{"num_hidden_layers": 13, "hidden_size": 320, "num_attention_heads": 5, "num_key_value_heads": 5, "head_dim": 64, "intermediate_size": 1280, "vocab_size": 3844, "hidden_act": "silu", "norm": "rmsnorm", "norm_place": "pre", "norm_eps": 1e-05, "positions": "rope", "rope_theta": 10000.0, "rope_fraction": 1.0, "qk_norm": false, "attn_scale": 0.125, "bias": "none", "tie_word_embeddings": false, "parallel_block": false, "extras": ["capped logits"], "init": "normal", "init_std_qkv": 0.0199, "init_std_o": 0.0, "init_std_up": 0.0199, "init_std_down": 0.0, "optimizer": "muon_variant", "learning_rate": 0.0083, "lr_mult_o": 1.5, "beta1": 0.9, "lr_head": 0.006, "max_grad_norm": 1.0, "warmup_steps": 200, "schedule": "wsd", "decay_fraction": 0.877, "decay_shape": "sqrt", "final_lr_fraction": 0.02, "batch_tokens": 65536, "max_seq_len": 256, "doc_mask": true, "train_tokens": 625600000, "max_steps": 9546, "dataset": "wikipedia_en"}
Each number is 500 + 40 x the weight over the matrix's rms, rounded and kept within 0 to 999. Layers, rows and columns count from 0. Numbers have three digits each.

# layer 10 attention output (transposed), 320x320, rms 0.102, rows 228-270, columns 256-319
525490506458587479557507451452534491477523530467464491502566495563537510501528448562527461545488528546471563549466562554493426504525504534504454513479533542510535505489484442476408496481545505
516485496474458498450467478554532511515458464507499475550533495503541528561524476526461499532549533484533557518410494526481496460558524481411454511468505531430505467429549543539485492486503516
520575504473517546543533537488541504513479551469510526497512455525572497499549530485465478499561538567453429503526441451567480455556502553493520475479537455509498498460469469389525509475537507
502485463515483450508499474504501479527450439479440445476518540555528516545512522470505550525490481545545474536454509490524486407460545562549526475519505534552504486541529488504516596466521540
522535443533448468567449471490411528511513522469559532551459516516472441417573524473498486522511508511541511524503454472522481558578564459480526532510572522497544483424503528468513480553483497
480476507496498541520466479438456468472437483527501506513477494504525471504525460511479482525520525487543442510536464452448556483420547546483475490511503448494474482435527473443528475526479575
568597585526508547521545518465502448482506506500496551507444457448493501484406513551514525492534518514501576523489460536490466504474516543507489487504462520569473528521523554508544471488538560
555516486509517452555511583488516468505437467506534546489492523462549476531401470521492574514456463503559455485509594522445501462406549520431510443543476568462468492501528491418586550502456504
525542532525558506472556474460533496541527512448517516414484557467505503406523562514477510521463570487450489540531469488517471474473460493500449522501481514521502497473481466427465574551467484
520478466483461529536446474507504537445437466483546522506602534466490488507505559580501475469471463537495493520504527451474435531522539513486531499510477487464546467504452485496497484498475547
484492529483531521529539458579494494509528513462524528460495481492487449481544502552478477526527429548497557439378513448540443513516530490364411536550496464547537515508501524558467569484548507
453514569545493476456508578460505508457580517545497509507480544443431519497553445542511497478475457535533446534439499492491616538456423421531544609447488505457509461545473519480448472540537529
496442461571525496550521569468527449501466458473468496522508513562455520423492527487510489489475490508480558531525465512524531541527511418457510547504568457486480502536479563419528501437468495
521372562523494462490545534564433550503538546555525493484494547471494536507413545466490451484450512442449479479506522476514534473504451513415554501525539489570512460454487503441498611519453555
484485497453517496502495476490494490536467516493467467547505472514516531513488586535519396422418467483507521466526408493540425492498508442455537520527506509492517516541489500519458537518568492
550518476466552501482471485446459462459507533457438542526464549460537570498436476507533487525548495461561469464486526514437498468534418462523488538497439504505514463506490509517482533535502505
509447505482520529446499520459459461496504544488504503514573452538546497550561508491525480580546583555470489565481498463446437543543525506490487458443518507532449563441457537503503503400490462
570562462478425538507562563422525509523507523573516436441500445546528461515513502508541500552502553553475513491508478454539498502535534490446496473493482552494425508514562487492446544509460500
462510466537499479470485534478499496479450500497450494528464462547513496551544493541454432455550477486431527552519473506533500573485500428441551504499551515426558510485451532525503533517529551
518536510562488473513521458476459514457525517435433513528474491492557505478518443430458523507471449481501419503534454515557460551516520522609456514425444454545481533493490459542506455592537541
435515472523476520497452508507483499509548514545498431506487495580423523453544505476479436456482512552530453534471546484518513502559506538558515470510551461438459530534549513470547455548508451
520497494390452563518481498466542430484509497491459525436491521463538480500545390489471487508482426402451475500471539548472448525495537559487545586478510473556459492507484545497534475544530514
476448486481489466513484517472491505501465491459448494505552465474467518443407533539552547498450498465497494544518507471497506488442528468500478466514624515509523489554492531523564504502494464
445559556522455476521495492525498522522433473533510441439581474476558545510516512520533479454534546500523443490473519513549528509505542485417545508507451461479490490523522454560533483534504514
507498539478547604484444532540538515539462474457478560489506470528504455520509494488497521516581516490474479512579543512589529492495456505495485545451468487514533493534453423595490463471567527
526543502441528507518482537466519495482489487465478532505484526503522561510524548460474502454462526494581578468486521523440476462534463561455559467477542476473474541534445531542492484542480509
498560526456514476538506536404408505532499470471497545542511536404430466463504491512518451477486483518457532520461519445413468473509528547540556458515485504461499497436495527512473508453470541
484457521467471466535455539497560519500433496453422533444525534593483503508528512439465505563501551499498547502455504458527458543482497503556514498496491524496454450507532511536485508457488536
515491433458435479571527494500423455499470493517480476585492441462465499555560531495476603462526521499562463531513555423452505565591529560424532526503462475498456474550476464511500511541535478
429537524490533463547529480437383409489439474450531459490421495534493537501547529459487518454536485495516511537493508503501501581514526532602495548525473439515579479459466465504513465471518533
508585506571528429510465416458445488449502450501549537592545439565478523543556436486526505560527615450425497551428433470499580577478403419616515484526473481506562468438521522470552472449509505
478479507521444475544478468499466520528516634494549592553547472511514499548516541434479513472498415535542548505496534469522466531447460432493524524494490571549518444521484508532484466543476480
467423479455509481390412514514518432603442509413515478429485479504538549429563542475446377496399507434521502424485455511508460456483519440538449516510495524500442500578514528574513486426553522
466461555490541528473476479493556493544477503505524518526511574417463564541547454520496497516425461535462470486489462529516463554486564548479466468554512450488440403478517530538453460470436517
467512571566511496472479561483510520456488550484556511483512432447557593464430435565464484465515450503502503484466455489523499499473564510424468403460558560458579558532544519509505494471522544
512502447486473562498510555414560509480504533499465502498479558496484483505530489528432590497507491529485473503468477518499458483481488496515453493595396519581473511514544400531492497435499494
496434490488488433489423521482530507505489418533534525535500402521540550511557548476529496526509499495513455494546431604543471516505570447494534447559483507489457540517523463494495539557473653
507464471495525503447485485448463436499496450495480526528448581510443616434490489444428583501435454501543453459489488493422510516501448502568479502467455466523492509497473519517466524502412452
458438523474544449514501484497531485511523563505470577523521515599424508547479571575439572485504424529486564539500500515470482584495454538388459502426484487601422526462568512446439488476473516
513400559472470476580514484438406514490491497503514446513527501467506535488525540491490491421484403447512453498514580487537474481540449439494417440431433492511561512515505554508465575498569530
430456469506484475458533480504491447508534470491482561545450529515494476507464510546472527463586460524498515513468475480519513538452477520634501506490531580498319511514601424553438459487494537
467501524455567516512513612513553411545494463535534512481499555472454523485550470444460502492533554505555490519479541525445496512431524455505432552427502515490491424518512473440459494538576489
515472459519469515559495498516483500426451467519527417570537497474445510598438456432445430512529512553447492513491489498563503569397484499596530602493472514536500414559482453504468504508506506
# layer 10 attention value, 320x320, rms 0.0791, rows 229-271, columns 256-319
471451461535461500452556479449521520504500584443552445498519435524460436508525497514474449571507519563480439487569548522541509497486486543503469478574484495505487452526474477471543483552479516
536548463522478474544523518491432459504530495451465406453512547536466443462477540490417530471510555534564553494442485507492464610492472453438515539462466574460520506532497501535486535503391552
519583365513517557478456533576476485472486520534476517379500533498508559548430465461553496461514468535457485476588449560543538491553545442524555529494554444539487397476398546506436465543492427
512552495575542511480531467558567460526524502507418520419480480494523501439566489542423492545463487491445455490492529468476545544539507529514516483442483523478487557543559428498464422391407544
535497451435435569452588553452461539539515471491462527557490506503501416499442521484491519549544468458489576553482450496584426569444459519511426570529573522495357530523474479440469523495483450
510505465514549491521467443547488539475525531460409512590487479517551548509461469456573487511464477503508492519469469486508489417404450584493580530478507492450485510580568491566545567444513445
418533546520540544414434551510512433462530514495539539503515506550436526560517466577489535481489521527528598495468596430507515465513422541482469525572516481528561593464465475466592513463493477
562533512494553488517509509539449519532488504477521546494532548495530494470526481519442492483466504501525570473509509469438515514457542453505433554448529546448565470539552514474475463461532520
550514537522551470511460560540459560468498469514562456511477465464497452538505473530491495515478499509502517429435523438491482479543549479492563547477458415484463490515493491468479490393471486
464463461471462545489513544520459530491581446542550519502493439488508506488436458483439532525440518526463506503548456470585419518587517491527558501517533497502497495545536431475500445499495489
413440502549403503589534404480512480527437490496501479547517399441592606480508520498528431464573477480544473487427454563522543531523482572543408414450455490487467488456581501471502476523453503
528570489499536514525472584540518452514493602532579540501495526484528486497504541539565519431473499523502497536506451496497482446556384530548415540457481518494519548515453554544567514507499491
558494526544452477520546459518534443505441478425531560496445528527507480429481508498555541540529505502541471546494515577527436509529604475528543518491468490523522563392495534521505544520552466
542464521481489525534495512540467422503483503474543541567588532507496500490513508443417545496431515537415464487503506527519481544493503507483511456537474536449480540508494502470486539556488490
517551497528466507490551438531532577461559435491599537609558569483453504573555528581519473484419481501520544510497523542540467444501446483496507522525495511524482539531496425472499385431444469
485484480494518485512538433458518406547532508453497478519465472526486483503500508464502464464511509491428407481509495498495519508430548486537501537480490549566557507556469505454509465585503469
551518370465564522517532475385543462439483459516501578552449530552551499386481474507481496477460481520478525525403491507528467443494541476482524509520504516467553522606539496472529575549483517
501491492498431534505483538493509537499532546448445533541570541525530530529474473509470483468489498471543542468458449524451469536481499478469505535469428506485493502521591495506553497453452452
564577488480456551516536472591460521537531460514540499504458468449460556483533512537515490423418484436473487558445552544448560554478534468483424547470488446493525485482491513454467490525500519
574539425480528531438449516533521556463545535478438521538472568500475455437478486548454549466536454459499543507509476533452520504511454550540485455444457468525531474506489465560499515588474466
575499422529495478510545437491504543485514422491521485547458418487585566499473460509484436611438539448550472420518561424458503493455563477453467490488466507522436483442508521499413443451530502
502535446465503506500479482494448495453546473475488444425517534613533532538542493388562488523430550485466513580539494582534477540552493475523479579469496471537527554550487521508525516537554535
404473528564521548482500548493503510576502513536516490558546477594532441488495529461451544558524473472525526454500489564404462478460460561498483581540560475499531467533474496500507527476561484
522481429496541502500476492520420496537527468493477368495552493542474558495412511501470528510462508446515479562530480550433562479491502479463521466441486584468524492437533513464448488531492485
469533473458569487485542433513525501464546487524428397448607479513570503445476414567488487527489542561498459543528527514511480504503547485543420473487543515513483472517526498532546489504543505
553478550451565538477524494455516471529536471566578516525483532461448429478527478491476533537455500553490475469531530452513527443522489488445542492518440470445384587552459501452496497488505546
451517451566485499537481480477465480501492506474430470566469499493484469455525493493495490573428461554439546564559523461498543551512456535441529527461526535524539461459451507563492512506447539
534517562578463544513400531489538572542495493505525332553520484543559485469500531500484541574534507549398504535470472443518457554545456521464573445524496488613527514529495470535511497480441529
509501552532461486466539491497522481462595474473495488464536549497493509534543461513522511444424505535510481555419503430426461524554496541443488600476475521514455534504495433508447454554556487
551482602521471537515510534431443536542477519559455529487455526394450483531571551450462527504538438466509539537455465570497511493569558488474569425494577512546503553493468519498487528523578507
481452472531451574451514484504454486440521435454456504523485497488505545487484506509518555519505536535417457522532498461493536386503440516466590427496532445392478500463541517416427506483556492
536531501508541459509527471426471527473508527574533490565551525491493508477543464593469485535511473520498531471544560593465533563483506503525538507428570526425514423434516480549523411563476426
496517524488465540614524479539535541379504528531447441515487490517541401457491533481540514518536568446554495493564565512480480494473544543543567552512488460450517540470409503467478520474531555
477498519527413514548528453487580412493538529565518489471483453510594470455481561498576547493428519498542402520468492511492451392471422523585581450531498456509389461537444508506566482472450512
522549494462414486626555446412508523475426539500497474455460432504539501510503467524508505538518527572480487510434470505536571534453468475468465505538505452508462472464551474504511370501505492
563532532482475559571479591466449526541541474466486439516444498546466526487410473479534533436432434497520513486466475503561547458489465553540525501407520516562457506534593484498556498482451458
473574439494461469505522500545545569535460408564468460521456550510572561542541527525504603572439532517480559505585492544502475531516517543509476531530575553488483481520462440497473522527450584
532507405475533530449421497642457525482477505466416500528540498495528508466435546453485464460564557458544540627507434585540527644479496466527501431528504510459404487471521493463489557514477551
525531495493514530487479509443525504532563441568492690533473463534468534508456432488561515555491514530494515488466476515479502560533565406428542503465578534468461456443485504528496447527414532
449530480433514506538423444621492574455488463559539477506503470508504555518486516520550488535399527441525471576518507541481473572421475485481474496483504567449476535551482618437523534565521510
452451494495525528425540470457462649423473392472483536518577419562568484560433509486457490452493426527519507473489546492509536489529449513570528474466530416500535560493475477470503535502464504
524510509510409517574475384517441506449489527503573658515525485568536480479459601432482418552578466405650463476495421462463512490492465503447580403519475536509521435457471537481449534499531458
528455497460609484508494444429504508526468557522477513476485541452502463507535483472561475486475536533518487444458475502488528519484475508466489443475518531577403471425408530565477510444559467
# layer 10 attention query, 320x320, rms 0.0585, rows 256-319, columns 256-319
487540511499478499485512524484505500508526491476469502514492532514480458532560483521519462521484505466522531549499458535523504457499538481461469505530486473470511487505490508491497483488502477
518564506516485509548516512485482492534528469449479481514490529535479506493485451517504480525489530474502501502484492502500481514510474463501474484485549523503476475496478463487509498426543491
518504486500470522515484506481485507515502492523518463475502511487491468471487467487474523493489501477506519508477507527486474529490491498515510512470513521530507505521488512512472496492528493
475506507445542526477477521469538499432492492531467496494475465444484502507526501503568483483501480504563497515539514503470485495489517467485473508497439467466549502516483516500558501556498507
486515520470489545520483511461483498499499505518506518522532485490518479488501483500451491471453482505504448479462540493501496483500534476508491543509491496491500483481484496453513485510482514
511489495527496492464544469505461518543526492486508502524510540496484520518478477537504496510505523486484465513468496520465481476502497523487553500492502494524505468539521478509520477475518505
495490521507505463538487479480508503534515468493515505509538505509507412518517458483502530526501522460509510487420488460515481447505500490482526536456529477479500501509506468446449480460501523
533466527471474501510463496518529490514453490501474527477529474527478492457535527494485513500528457502512538513485492531523534522532525473494503473482498501498556558464508562496444485521516497
505497515479520510472486535508503465512473521500489513494487523518486562552531559499527522502515519505463452524515482532537469512543476509480458536467451546476510510493508523579496551530488463
495483490497523474540564444480449513535540499489512491488476519503499450488464457554529503501485517474536549452484524476449519497458535511528496498543554444541483477515488467454548461506494508
552476551493474548523507526525510521490503549518538515480454524505475472485523493528552485482531508512518548506528519475487551483501506477482494466548504484505486540477495485538514525526548464
480549432453553495464522429487471516539512472468499518518525528511525498463464514532463480480481514366487506489500480507491469475487535500516522470458521461520457482537461499491514500494483480
526491495498500506531524504538481542474503511549508508440503365456487519446416487513490489464528499504475559453480516470490548460513560501462559454551512483525478562547522463466564552520509530
548549522558509519496586505524520451480456540543534484456564617489512458523577539489454511501456478492497483494512505504461462496498540517480460484533534538478497528459460481506479563507441456
526484486469544485497548465493500477535522544467547465472535616521480480452482526528455546543447525350598518547419419503524453526490537536528495522538606358486411513495423522511481549509432492
522537535433538578496435460488522566523558442486465395485473480549466555523470492538506553486503462479488463508490410536458571568495501507560502488530491478497467536512483512465445540462549551
541429524478491534457535435550424543514508472503445512538463475505499533509427523477569561401469474482455474435523469502541532441576508481493468453486502553474480492501582444513519579484463463
494480416392598524578554524552472582537497596463511475525499411526505520451433504541550458538507462446533623513499498577485564472499626564514479428564488424526511451487477532435492478533455447
498450462484511432473433542475466457458510484539504545490510464568510542587385519565419406549604521557587476606453510556498568482527612512448441559470386588456448532455474524422554545485522370
611501488511588547432494517509555561478481549488426531472491538424446548443365498540524476447530444484483524462514569511457492593508504506484441490556502519476546553502539504499534491492389583
499483464555453404537523478343428535376544510548590549434493441483478464563554471495517514476538582536476586545472593497536478487449515543487498404502522584602531496490467476514426448530475658
438375534505583369571457405450504530663524502505640561451453485530542534484468601523556449486479531420531479519519462466529452514500503489613518548575436521526441503539495464482457563518475524
429458434544548526567513546528473488586449438520451500470597532459549535492571488511477475444566495543484439443434585461467596440554528621599457637542496590516559555486489402443467541463570558
458562490588526505441501520488579521451533565541481411623588508577575585531540444537542520571458515601445452535540483396517585529474634562496579607490477521546454593525600501492457503450549531
492512560587601483524547560496510433593503403539512542477495472458377413575494433452493534579620515428446496441507517537474417411464501484493473506419546489489512602515640608430406567571461589
388509592500410490529532400613487578549585479564538511576459520413460547456498561502593374593539512606486450499617462556484454559399427452520532450435580579642559460516528513510498475488430405
535541571502553584469501499609479507484557511471540539500494432555508547458508409517451455498496497491569536526585472484493531501404397572405491450507469507618431454461442424496460558439575503
468533434502494549493552472599528424490512573565518419562472469556600561509423442446476569603551426512537521613491478509497518448476568509471462572534541476522524616422570472481586354384506520
387455453589452487495529532510403521459459532549515456446541427494510494507590564606499445529370475466533442485611579366519422431566556471554523368431512451571413580428449367516519436453502380
510422495407502596424447489486448608566465470615564383488492435452396550591612550512411435555537542473440514463532572545412589487449460525477530560541576515421414459510478450494574522448489468
428493471481542503388557408547488502521439620422477448494448448549467520503480503507439402411456512500535561510529507517598562498513572522412472490454512428505426544592530542522425494419429465
489496519582566468456529476439496551458487473446541595557387533541453422451466590461440464587587456459492464588544450415412472529477548507524648500592559476481451520511478558396557567476507515
472549519513505524520508463465518473507506449498519452527524484512502487508483455520462497503459465472520460490507510508465464481515486475482504484531504464497495546483478457481481486481435471
484541501498429481536474504513511500545500530496495508482468516481514481507471478539475526478538528490500485537492503455493498499500502535519478490478536495524504512506507477485479475476508447
481508515520527498486435491515541498474467518515495490508532517503486503514489546486501460492495464517525533492476557523491498518453496531504518493486497530473520537466496521468512520469482533
504504487474485498490544504526475476507553499460498501462474502494489521508500486496515529496492536482466457526520517517509514505524474474489524489544469514512478487522481492563487479455504499
517511491476497504478508484502524457463468532480509532470463440449516516473517544479591492465509500517519506478555492473466533514517498457481523493513480503519497494529521518526487511519508487
504498513502493518540553501493494511491472468522495505490537499497524442472488494495411481467491497503491511511447483508488491512511517533512515499457550517500536499482526501455470487492528482
518501503527527460499455506464523512465504496518475487536513492533496513506543546477514470486502454520524513464488530501506503513475504494468502504507510474492519532485484565473498512533482518
488537494474490527484482528517500497466498493490485499506526511509477563499510489482508486526490484531521459531518507544515496482493506468499456487551459497533500517451494493490532491525496515
518470514494477503465511460516548498544527529498488490480487557491495483544515487523557517495515522461487536512476451541504505491494547479496523475525542531516506466502511503515520502504516484
507511476504486497528469508467461529470482479531509502529502435494479509458480520521451476482460481487546549506462491452489513506503471490454538471482497481522492543491495500476475457472523502
541511494525496531552498480540477531529494523505513496503553462505474500495474498499492460515488488485494509494463522457504554470543531499503522486551524502506501542501517491394521531531504505
461482523455499464484459558484502497502497490497456512472455439470511518474471487476518507493527516590493505503487494533549485544535444506490530526433470484464506516528544522549465480490550526
527488475504490421474449518513514523559496486503496538490544374505449486501498507483453504506543485538544518486449457471543523472520474501438529528534514484458494487482524500476484487438507540
512477433503523500497527480483552551535572542474528488506501453492485531543490488525510458457534507410471467482536505501386487452468551506476479474499533473519493499473448514464509546504520510
509514530469588508472471489452535504493499493474503483492511513503480545549546602515509524521513442455533542485485445483536500542498507518510556484496530493416487508460496569514519593464519523
540513464471476574468464471495518544475457550533467521491513487577538469476479528542489528473440558479475431560493542475469495510496417442423489509499492481484511485508460592501478492495481457
612517427542528529473425495544492520538519499537459452470497485444482446515425565518493527527524488517483499499464535476584510571528429486481459496558476519382475490498527502535445516409394482
559368512411437493479549437518426496506485441459531437499565454475598537604497483436545516619433491545437511547439482423532495439571430610496515554584526515399481600480500487473496559495479554
572475569511413457416473526558583462441513439496505500404546489446437586601455579582607537463506489471502488522526523613507438572492455429464524507543495526502480591548480593565543514497525539
593420490484518395637458525529591590492476456574388477439505561533488504445508484556401562605413551525495456527497493502525485544544489565579457459505455514593405483490455458460530435573424451
558440608398494567487531440478557471661443603547565534461587544511506493514472516565568544493492513505514575489417477434461494491599488412465495458398517466496541518527458555407537385499401553
454495493457483461461473438390520488492489505566502540445587494525490526478443561562514446516556601453452549556411442463556421554511509467424523512519477552557438548523532529446495571495483444
476492502497563529473500538575560561556540526476497478509501459603533517648474470436409598464475564481661543503530441381485423560475544562518548548473436475513469537477541554516454453602550498
437494434437610453561524428494502544527521551549508573546447554329564543523470385499461583518568421404475506375573482505468521488556532524532537597469443479428507380446473526550447452488502528
451489512455465555509532413525460453514473437426483536486565496473509521458484445617539522471572519486401488578482490539595489528519530540462506508497347435480488534491516501475516537413521507
486520543498605605454508533518475561484509507459417546536519502457467524586455531557477489556536541438545548462537672496506549562465395597488562434446480543560484571498463476532357487510498537
574493496401518516503387449571517414525565534553497480450597452505465508504460587477507519460441496572516511482615555438478566416524535511512503466475497474567549450564490490404526532533501592
533504540510504491483519473493538510546477544525516587512479450478373513493581533465486442480502502593376497507560506489509534468527497436541534505523477474526493506464538383568514399561522479
468539520380532494533383346478494447535473456434538403506507527536476399506497460482556545492545425486584550526517520539515424500444478544460559418591489442458485470522518535482397486431471588
493562536435521493535481403518487538569446465512541414529549556473584563487539493511523475389376474485526521633484475495463530483435499520517412473552498541512478501497592428556559425529534329
483535509389596505422508536477503491503491611459561499564525532481462404523588439577569439533550488403558548416566485493484594486509530504486445457507388526420479523426402532473521584494517500
495535454530470523453420465486599461524527492494504501503528507508595426601535545486565398491460387448484577563434456594475541473541397489489516454545563546507515583606547591544534445421492535
# layer 10 attention key, 320x320, rms 0.0595, rows 256-319, columns 256-319
478490491488530481514516508529502484500473517513435518435493469481503490492466529470497531516467484509504462481487474486534508515482514453512490505440486487479509493490502510491481502529532486
498554526530515510520462504499452506489488522516502482520476499494483519513526494508510533494511512505472513467493519500496503492504528494453493507536493491464496463488485526517519521483454513
512534491496461482512505457472478513502494462485501462510524526469497530459477477498481510488508515485468504468514528510455547517529494513439539500539500472545489517507488469470539502496512486
520477457463488529512496503479520487468512525495484511492449546547477497528491512544497502499511517489493520480525461539553454460464537521532456497490508463489520483416515516525475509501495478
493516489525499483499507486514493520537478481499523517474506479515523520481528464527484472490489504438487522464495512480513508462524499506472483437497504501516502546487531488487527466478516492
491515507513471470517494527477465537496492503489514463476509495467511517477478489474472506483518495514526484507489493483484549486547501427466506493522519531522500524518471518463488506503504485
550479472497513534477505475525478523508495506479477471512523461524452508462493458548456457471494529481456510494492487533506498496498474492464535490496507449500521485484542480505528497522512435
478501488479518519492517479504529516475466501509518489514434488536507524499462499525486503506503485512480528500565507514499431538489495529543458495488483472496507498486575499558456533520506460
499490527473465496534520514468513501462543481497458471497482464426504484486473511471482497493514483522547465510437501479502514491508463534492503498499499509468510488506468484514504462514490515
562501508465511536498496499502554484527483483501504509495530492491484508500539508491526472465473478505443487520514480503511472470515515462464424470506515506487471525470518490503530519514520485
462464465556529449527471500469538522510518473530483498546518468484511516447493451514492554492519470461517483437518516469485504506484529505562559548523536507512480493535502481511540468506513534
535417514469544490483528509536528505526483477553472492481470472563446522390552502519486548530478480434513499464532477540491445579487503518535496456544463499501484489462522505478543529530482495
516513519506592495483492460497538487496503488493483487526486494470504490459485455511486467472495466482406465493549512448485501490491548483571496517531556518516430514480558507512549514543476451
430559521534493484507447537495428516508521522446474523494525499464546514567446533505497396505499519529527514533409535510487605475539453463517487565498491488497495429524441532511479484516468518
487451551561477430520501436496484507520527481532500502462500497472497495487518503440504436483508524499508521461467557490539520518463449494494489487500496553570486399522494513499487451472536554
458477543487500492500558534523504449499520502451543514513508490431458552467473444575483491535510496459484452535462473494453523469496496544499487501521477444558513502495512496528478513489489619
482539573543516456532454430513516490521471520511480467534465519542538435490425457546516473508496550440479417462508494400523470500531553478543497476510491541513449406524554480512501526512531571
398494543498576562446492563480481433510531496486588513488422471550506547566444505534498530450452481509576517571539462469574523498438568488522447470526504443601475412551544494491464516465434390
536500448576493509567483472458530504567496540594423563417584420516473489504469574470471467558481507514508534554444591586465479540519520486585502594489401571424408535454494535499514600486409506
535520478583473492528525473492422560491492605473528463459505391542544485473501504524541527492590364400508493536447582484477574493427521368562598542404523487530503522550487655563528545512423531
453480508574546390602533557391525466425489599475534482469504441569566515574525478480469506535546555446419545494577600489554404493432512510475546451469571499457568495566492586526493420566417588
452473526457498489507500522486511488529529516511510507467504471350510511508557461514505467590519534454450611575537430460435451511514523538616464565592490509489531454493463506521486532437391440
465487517508458470477574507476483548469557466504473463450515563511407474449577425349491474447566541546497440482458501545448394498484571616564486559490488540588627510535534535410451637478509477
400465519464509509573495537564452653554496515395442524550429607560545414436508414324492552512481526558440429513482449514455611503438471512470447474486502459607439562618482507540524469691544492
493526531462583484537451504502440347495443549562499436476442511550516573529442430478495479450598622592515476488517553444506425499430578546429454489466547514447493669403528417446491434419417558
428499431514512521462473508529469444528509426439571488387530559421458440444549600516625493546517540524479476523461549448325503465448531414514516425501552512505484435487439440612473420493549476
586556434517529436490609455541412469357557508511594407421587492537411604522584443438463549422491582504515556501555464441508423441492500486571470475569481473518420566554589481477498386477544500
430525463436537444508463468518531466572527503486455449522518492524548476576516442415444561555542404509491481528552468574573563511495589544498562468553575589443477546463532571481465388407460493
449515496567482503505401519521325518514509405538445463519545515452547576523503623505453470456493415482406454462576548589509485470566615520394491508493561478592491509514441538537522443553437461
531436462491465476429478507486504460456527464583565492396547496419554533618497502468386479538504495502499468575562511483532461543555564554442628549379524512564617475538525395493491582522437477
470482533499466480471469410556571531435498539483515444514502475492513475511472596376555504418503460547413493535500436485476648486612522534445510497485374468463444525519542443533578481429495560
475459475451518575539510608567445515494598558446501519392437497515438498482391497466561450555507411462474440501475561542524473515544479508513575510440451506490447533455516563362518534585446490
496507502490542536502475486489471512512481502477493462485487503470528505505514485493514502490482495489508518500470527461504501510522508459511497522511530528457490513494513524511512518510512537
509526500499520510486499517507469514533499467474486497497553514477506500455530436466489496502478492493470499501465485472484522529539510479444518525527467514532472502539491506495516462504463517
510483438487494500554490504515542519520491500489477540476527490496517501472511524487483514495527493470521473499507535510502507493468495499513520485502501519473518498514485488474541495509515482
479496540477514488479473498463508494467500518521484492514469474487511507499491535489527540510526514524493474510554474499522443502474530444542466516488472508484505501497533549529487515497503498
467519499472484485490476511500523484491534487479503477463484574524493480510504513473480512518518519509495485503448497502524467480449521559535518510480504505498470492476481499474464492430479496
545485509510514505501499469510499494506512474526532491529533499536457506486518458505503540483480474462476491499494515534479546490509483509458520441497533464521515496478500480502561487502504523
504514493547515483509451503487529497506509477502514472472494523476522502538537476464522496483502489491489477496507500532511469483495528472543507500480494473461518503475507481526495479518501534
451481475507475494530477501455475507468504490508504473510522533463518506487486520516498519516511517490509500484473481488516465491495542478504518507506533514466510500541515502501515490461472500
520515499516484541516475493493500490501445498476546465499484497523476476499510487512479533492493502493485459445531529482459500504505525551493484480504496465501507502477506474519521542543504517
535488487505461537518493485542473499495466508530517499465480553595500470459524488512506544465485527493499532484487531482513463568455475490504505479511483501520488509496525511480468496494516521
537515490466532510508522469537500520527503494432542461510514495465484548519501471476482458512487471483406482528575473540461458425478512480546467479490547462478511502463529480558527577534483478
492525480496488529488506470522431509509486512475509516504438508531492550479520554493527520485498490510483541528544506532539448536467550499505475488503487483467459461509549514533484542477494490
516508527471520548478523533508497503519496513463499461502514488431482487544486484493483463500476476517500480538523506562441500436523482463537463489509470511494550532470485538543473519519510458
475507520471543477500495522508549527506489507471548483518550542488532450571472481527489492559475502493568448467496475482455525436567506451458473520498532499483478550442466453508445490495505471
525506510435485471516477502526530553582459611502547483460447573623486443456445571416437557505460509425602468402552405537498432590428560467531557483486539412502423507487476519513408538518471424
557550539544480528463472431524559586564592542490445506478505350548526544554397572497548538570472589548433520497553436476506548592500480529550521474523507448394519504535515530498506527479501518
529541477509570588443471483531493504506499483515531477571456479428486584570496415490553566563541457554487601538462565507551453455602492455498383453461494515483525645532572449494569451439526484
534475507493497439566553501528503537441510505386645425502466433411532528599491514580383491430412542420541563477531468454508588528444585534518492453552483444473490453531478435519409505455450551
551496532589505468458477588460529447448513440575490601403546515415481468547324590513421445533413509602579582656521482466429545489496444533464594556548432512524572466483434518524556462464457439
518425448550532491503478454558543557538484415527417535549565540432553497423423508535579655507517511632448500548510506534506556499512494540587565542360533515521433543510493498651383433487440540
442489578466522510583507444459460463575419502488474478485482567518551458578522477523599494411518510526542645523481582620503473589572586377404509486576468454559535529517472528547492416501453554
450447463500452502477589480441478428461507542522419526361579507542533562549483465560582432537614489420472520463480504380586529497586422443477561547468512519546476439489491548430424452511500459
457567608503565419532425489514619590471560551475570458532512489558457507524480482376469470465444577507520476574533531502438409592522465555508445605536480516541414520418517449481441528493490585
431467460545518413488526389559524490492474529499404587476477575476536546459468404458448502599555512553539550453583438506453459528509407512548511520558482432516597453534557506483490536432521521
445484555495495487584439544500430531584498455544468440425504492452448562499476431537436448567541466460447523520538502455434489401468486482563568535502430405535473576454413516484516552439458547
452644573490477524577461431482465533443442513500489491563442478319467563462503572475498551393475526501502498410448424431524576488445519548517544503558482547600490554507441479508419441517502444
492516507496496580516449530545651408452464492419574508480557539506512549517565586510440602520544458521560543566532423466476616388540519511501463531491460466504504587534474556427516552435484533
562542532548396510472491612477550606593488468516606564488533433424537570558495540484447425481518553549437478517531517515547447421479611420548591468519528510505469481374406439457438533539608460
470578492437486515503542540578505522438450540450490524502483512461523460517490517465469486444439430434513521530483558518487492457589473507465426551582469523407473409467458468430540358447491428
508590570492541534486465539480456521535350535480471470494564531402505474458413491583547414426481475384472572533445470536525386485560532542560437502537470474509562520479490462618575392505537501
594418479484513422450483571468533401541470542528522516552447517518481490420531454516578519632459445464555605476473429550460493568487509448630460487539421491452547493441528524434636562473461474
463496529487469415478557474442604445556530456622541532517525484522538446424379545475571426419503525461472587438437472528462549447523497492499539449445550508458451630538534551511586469460552511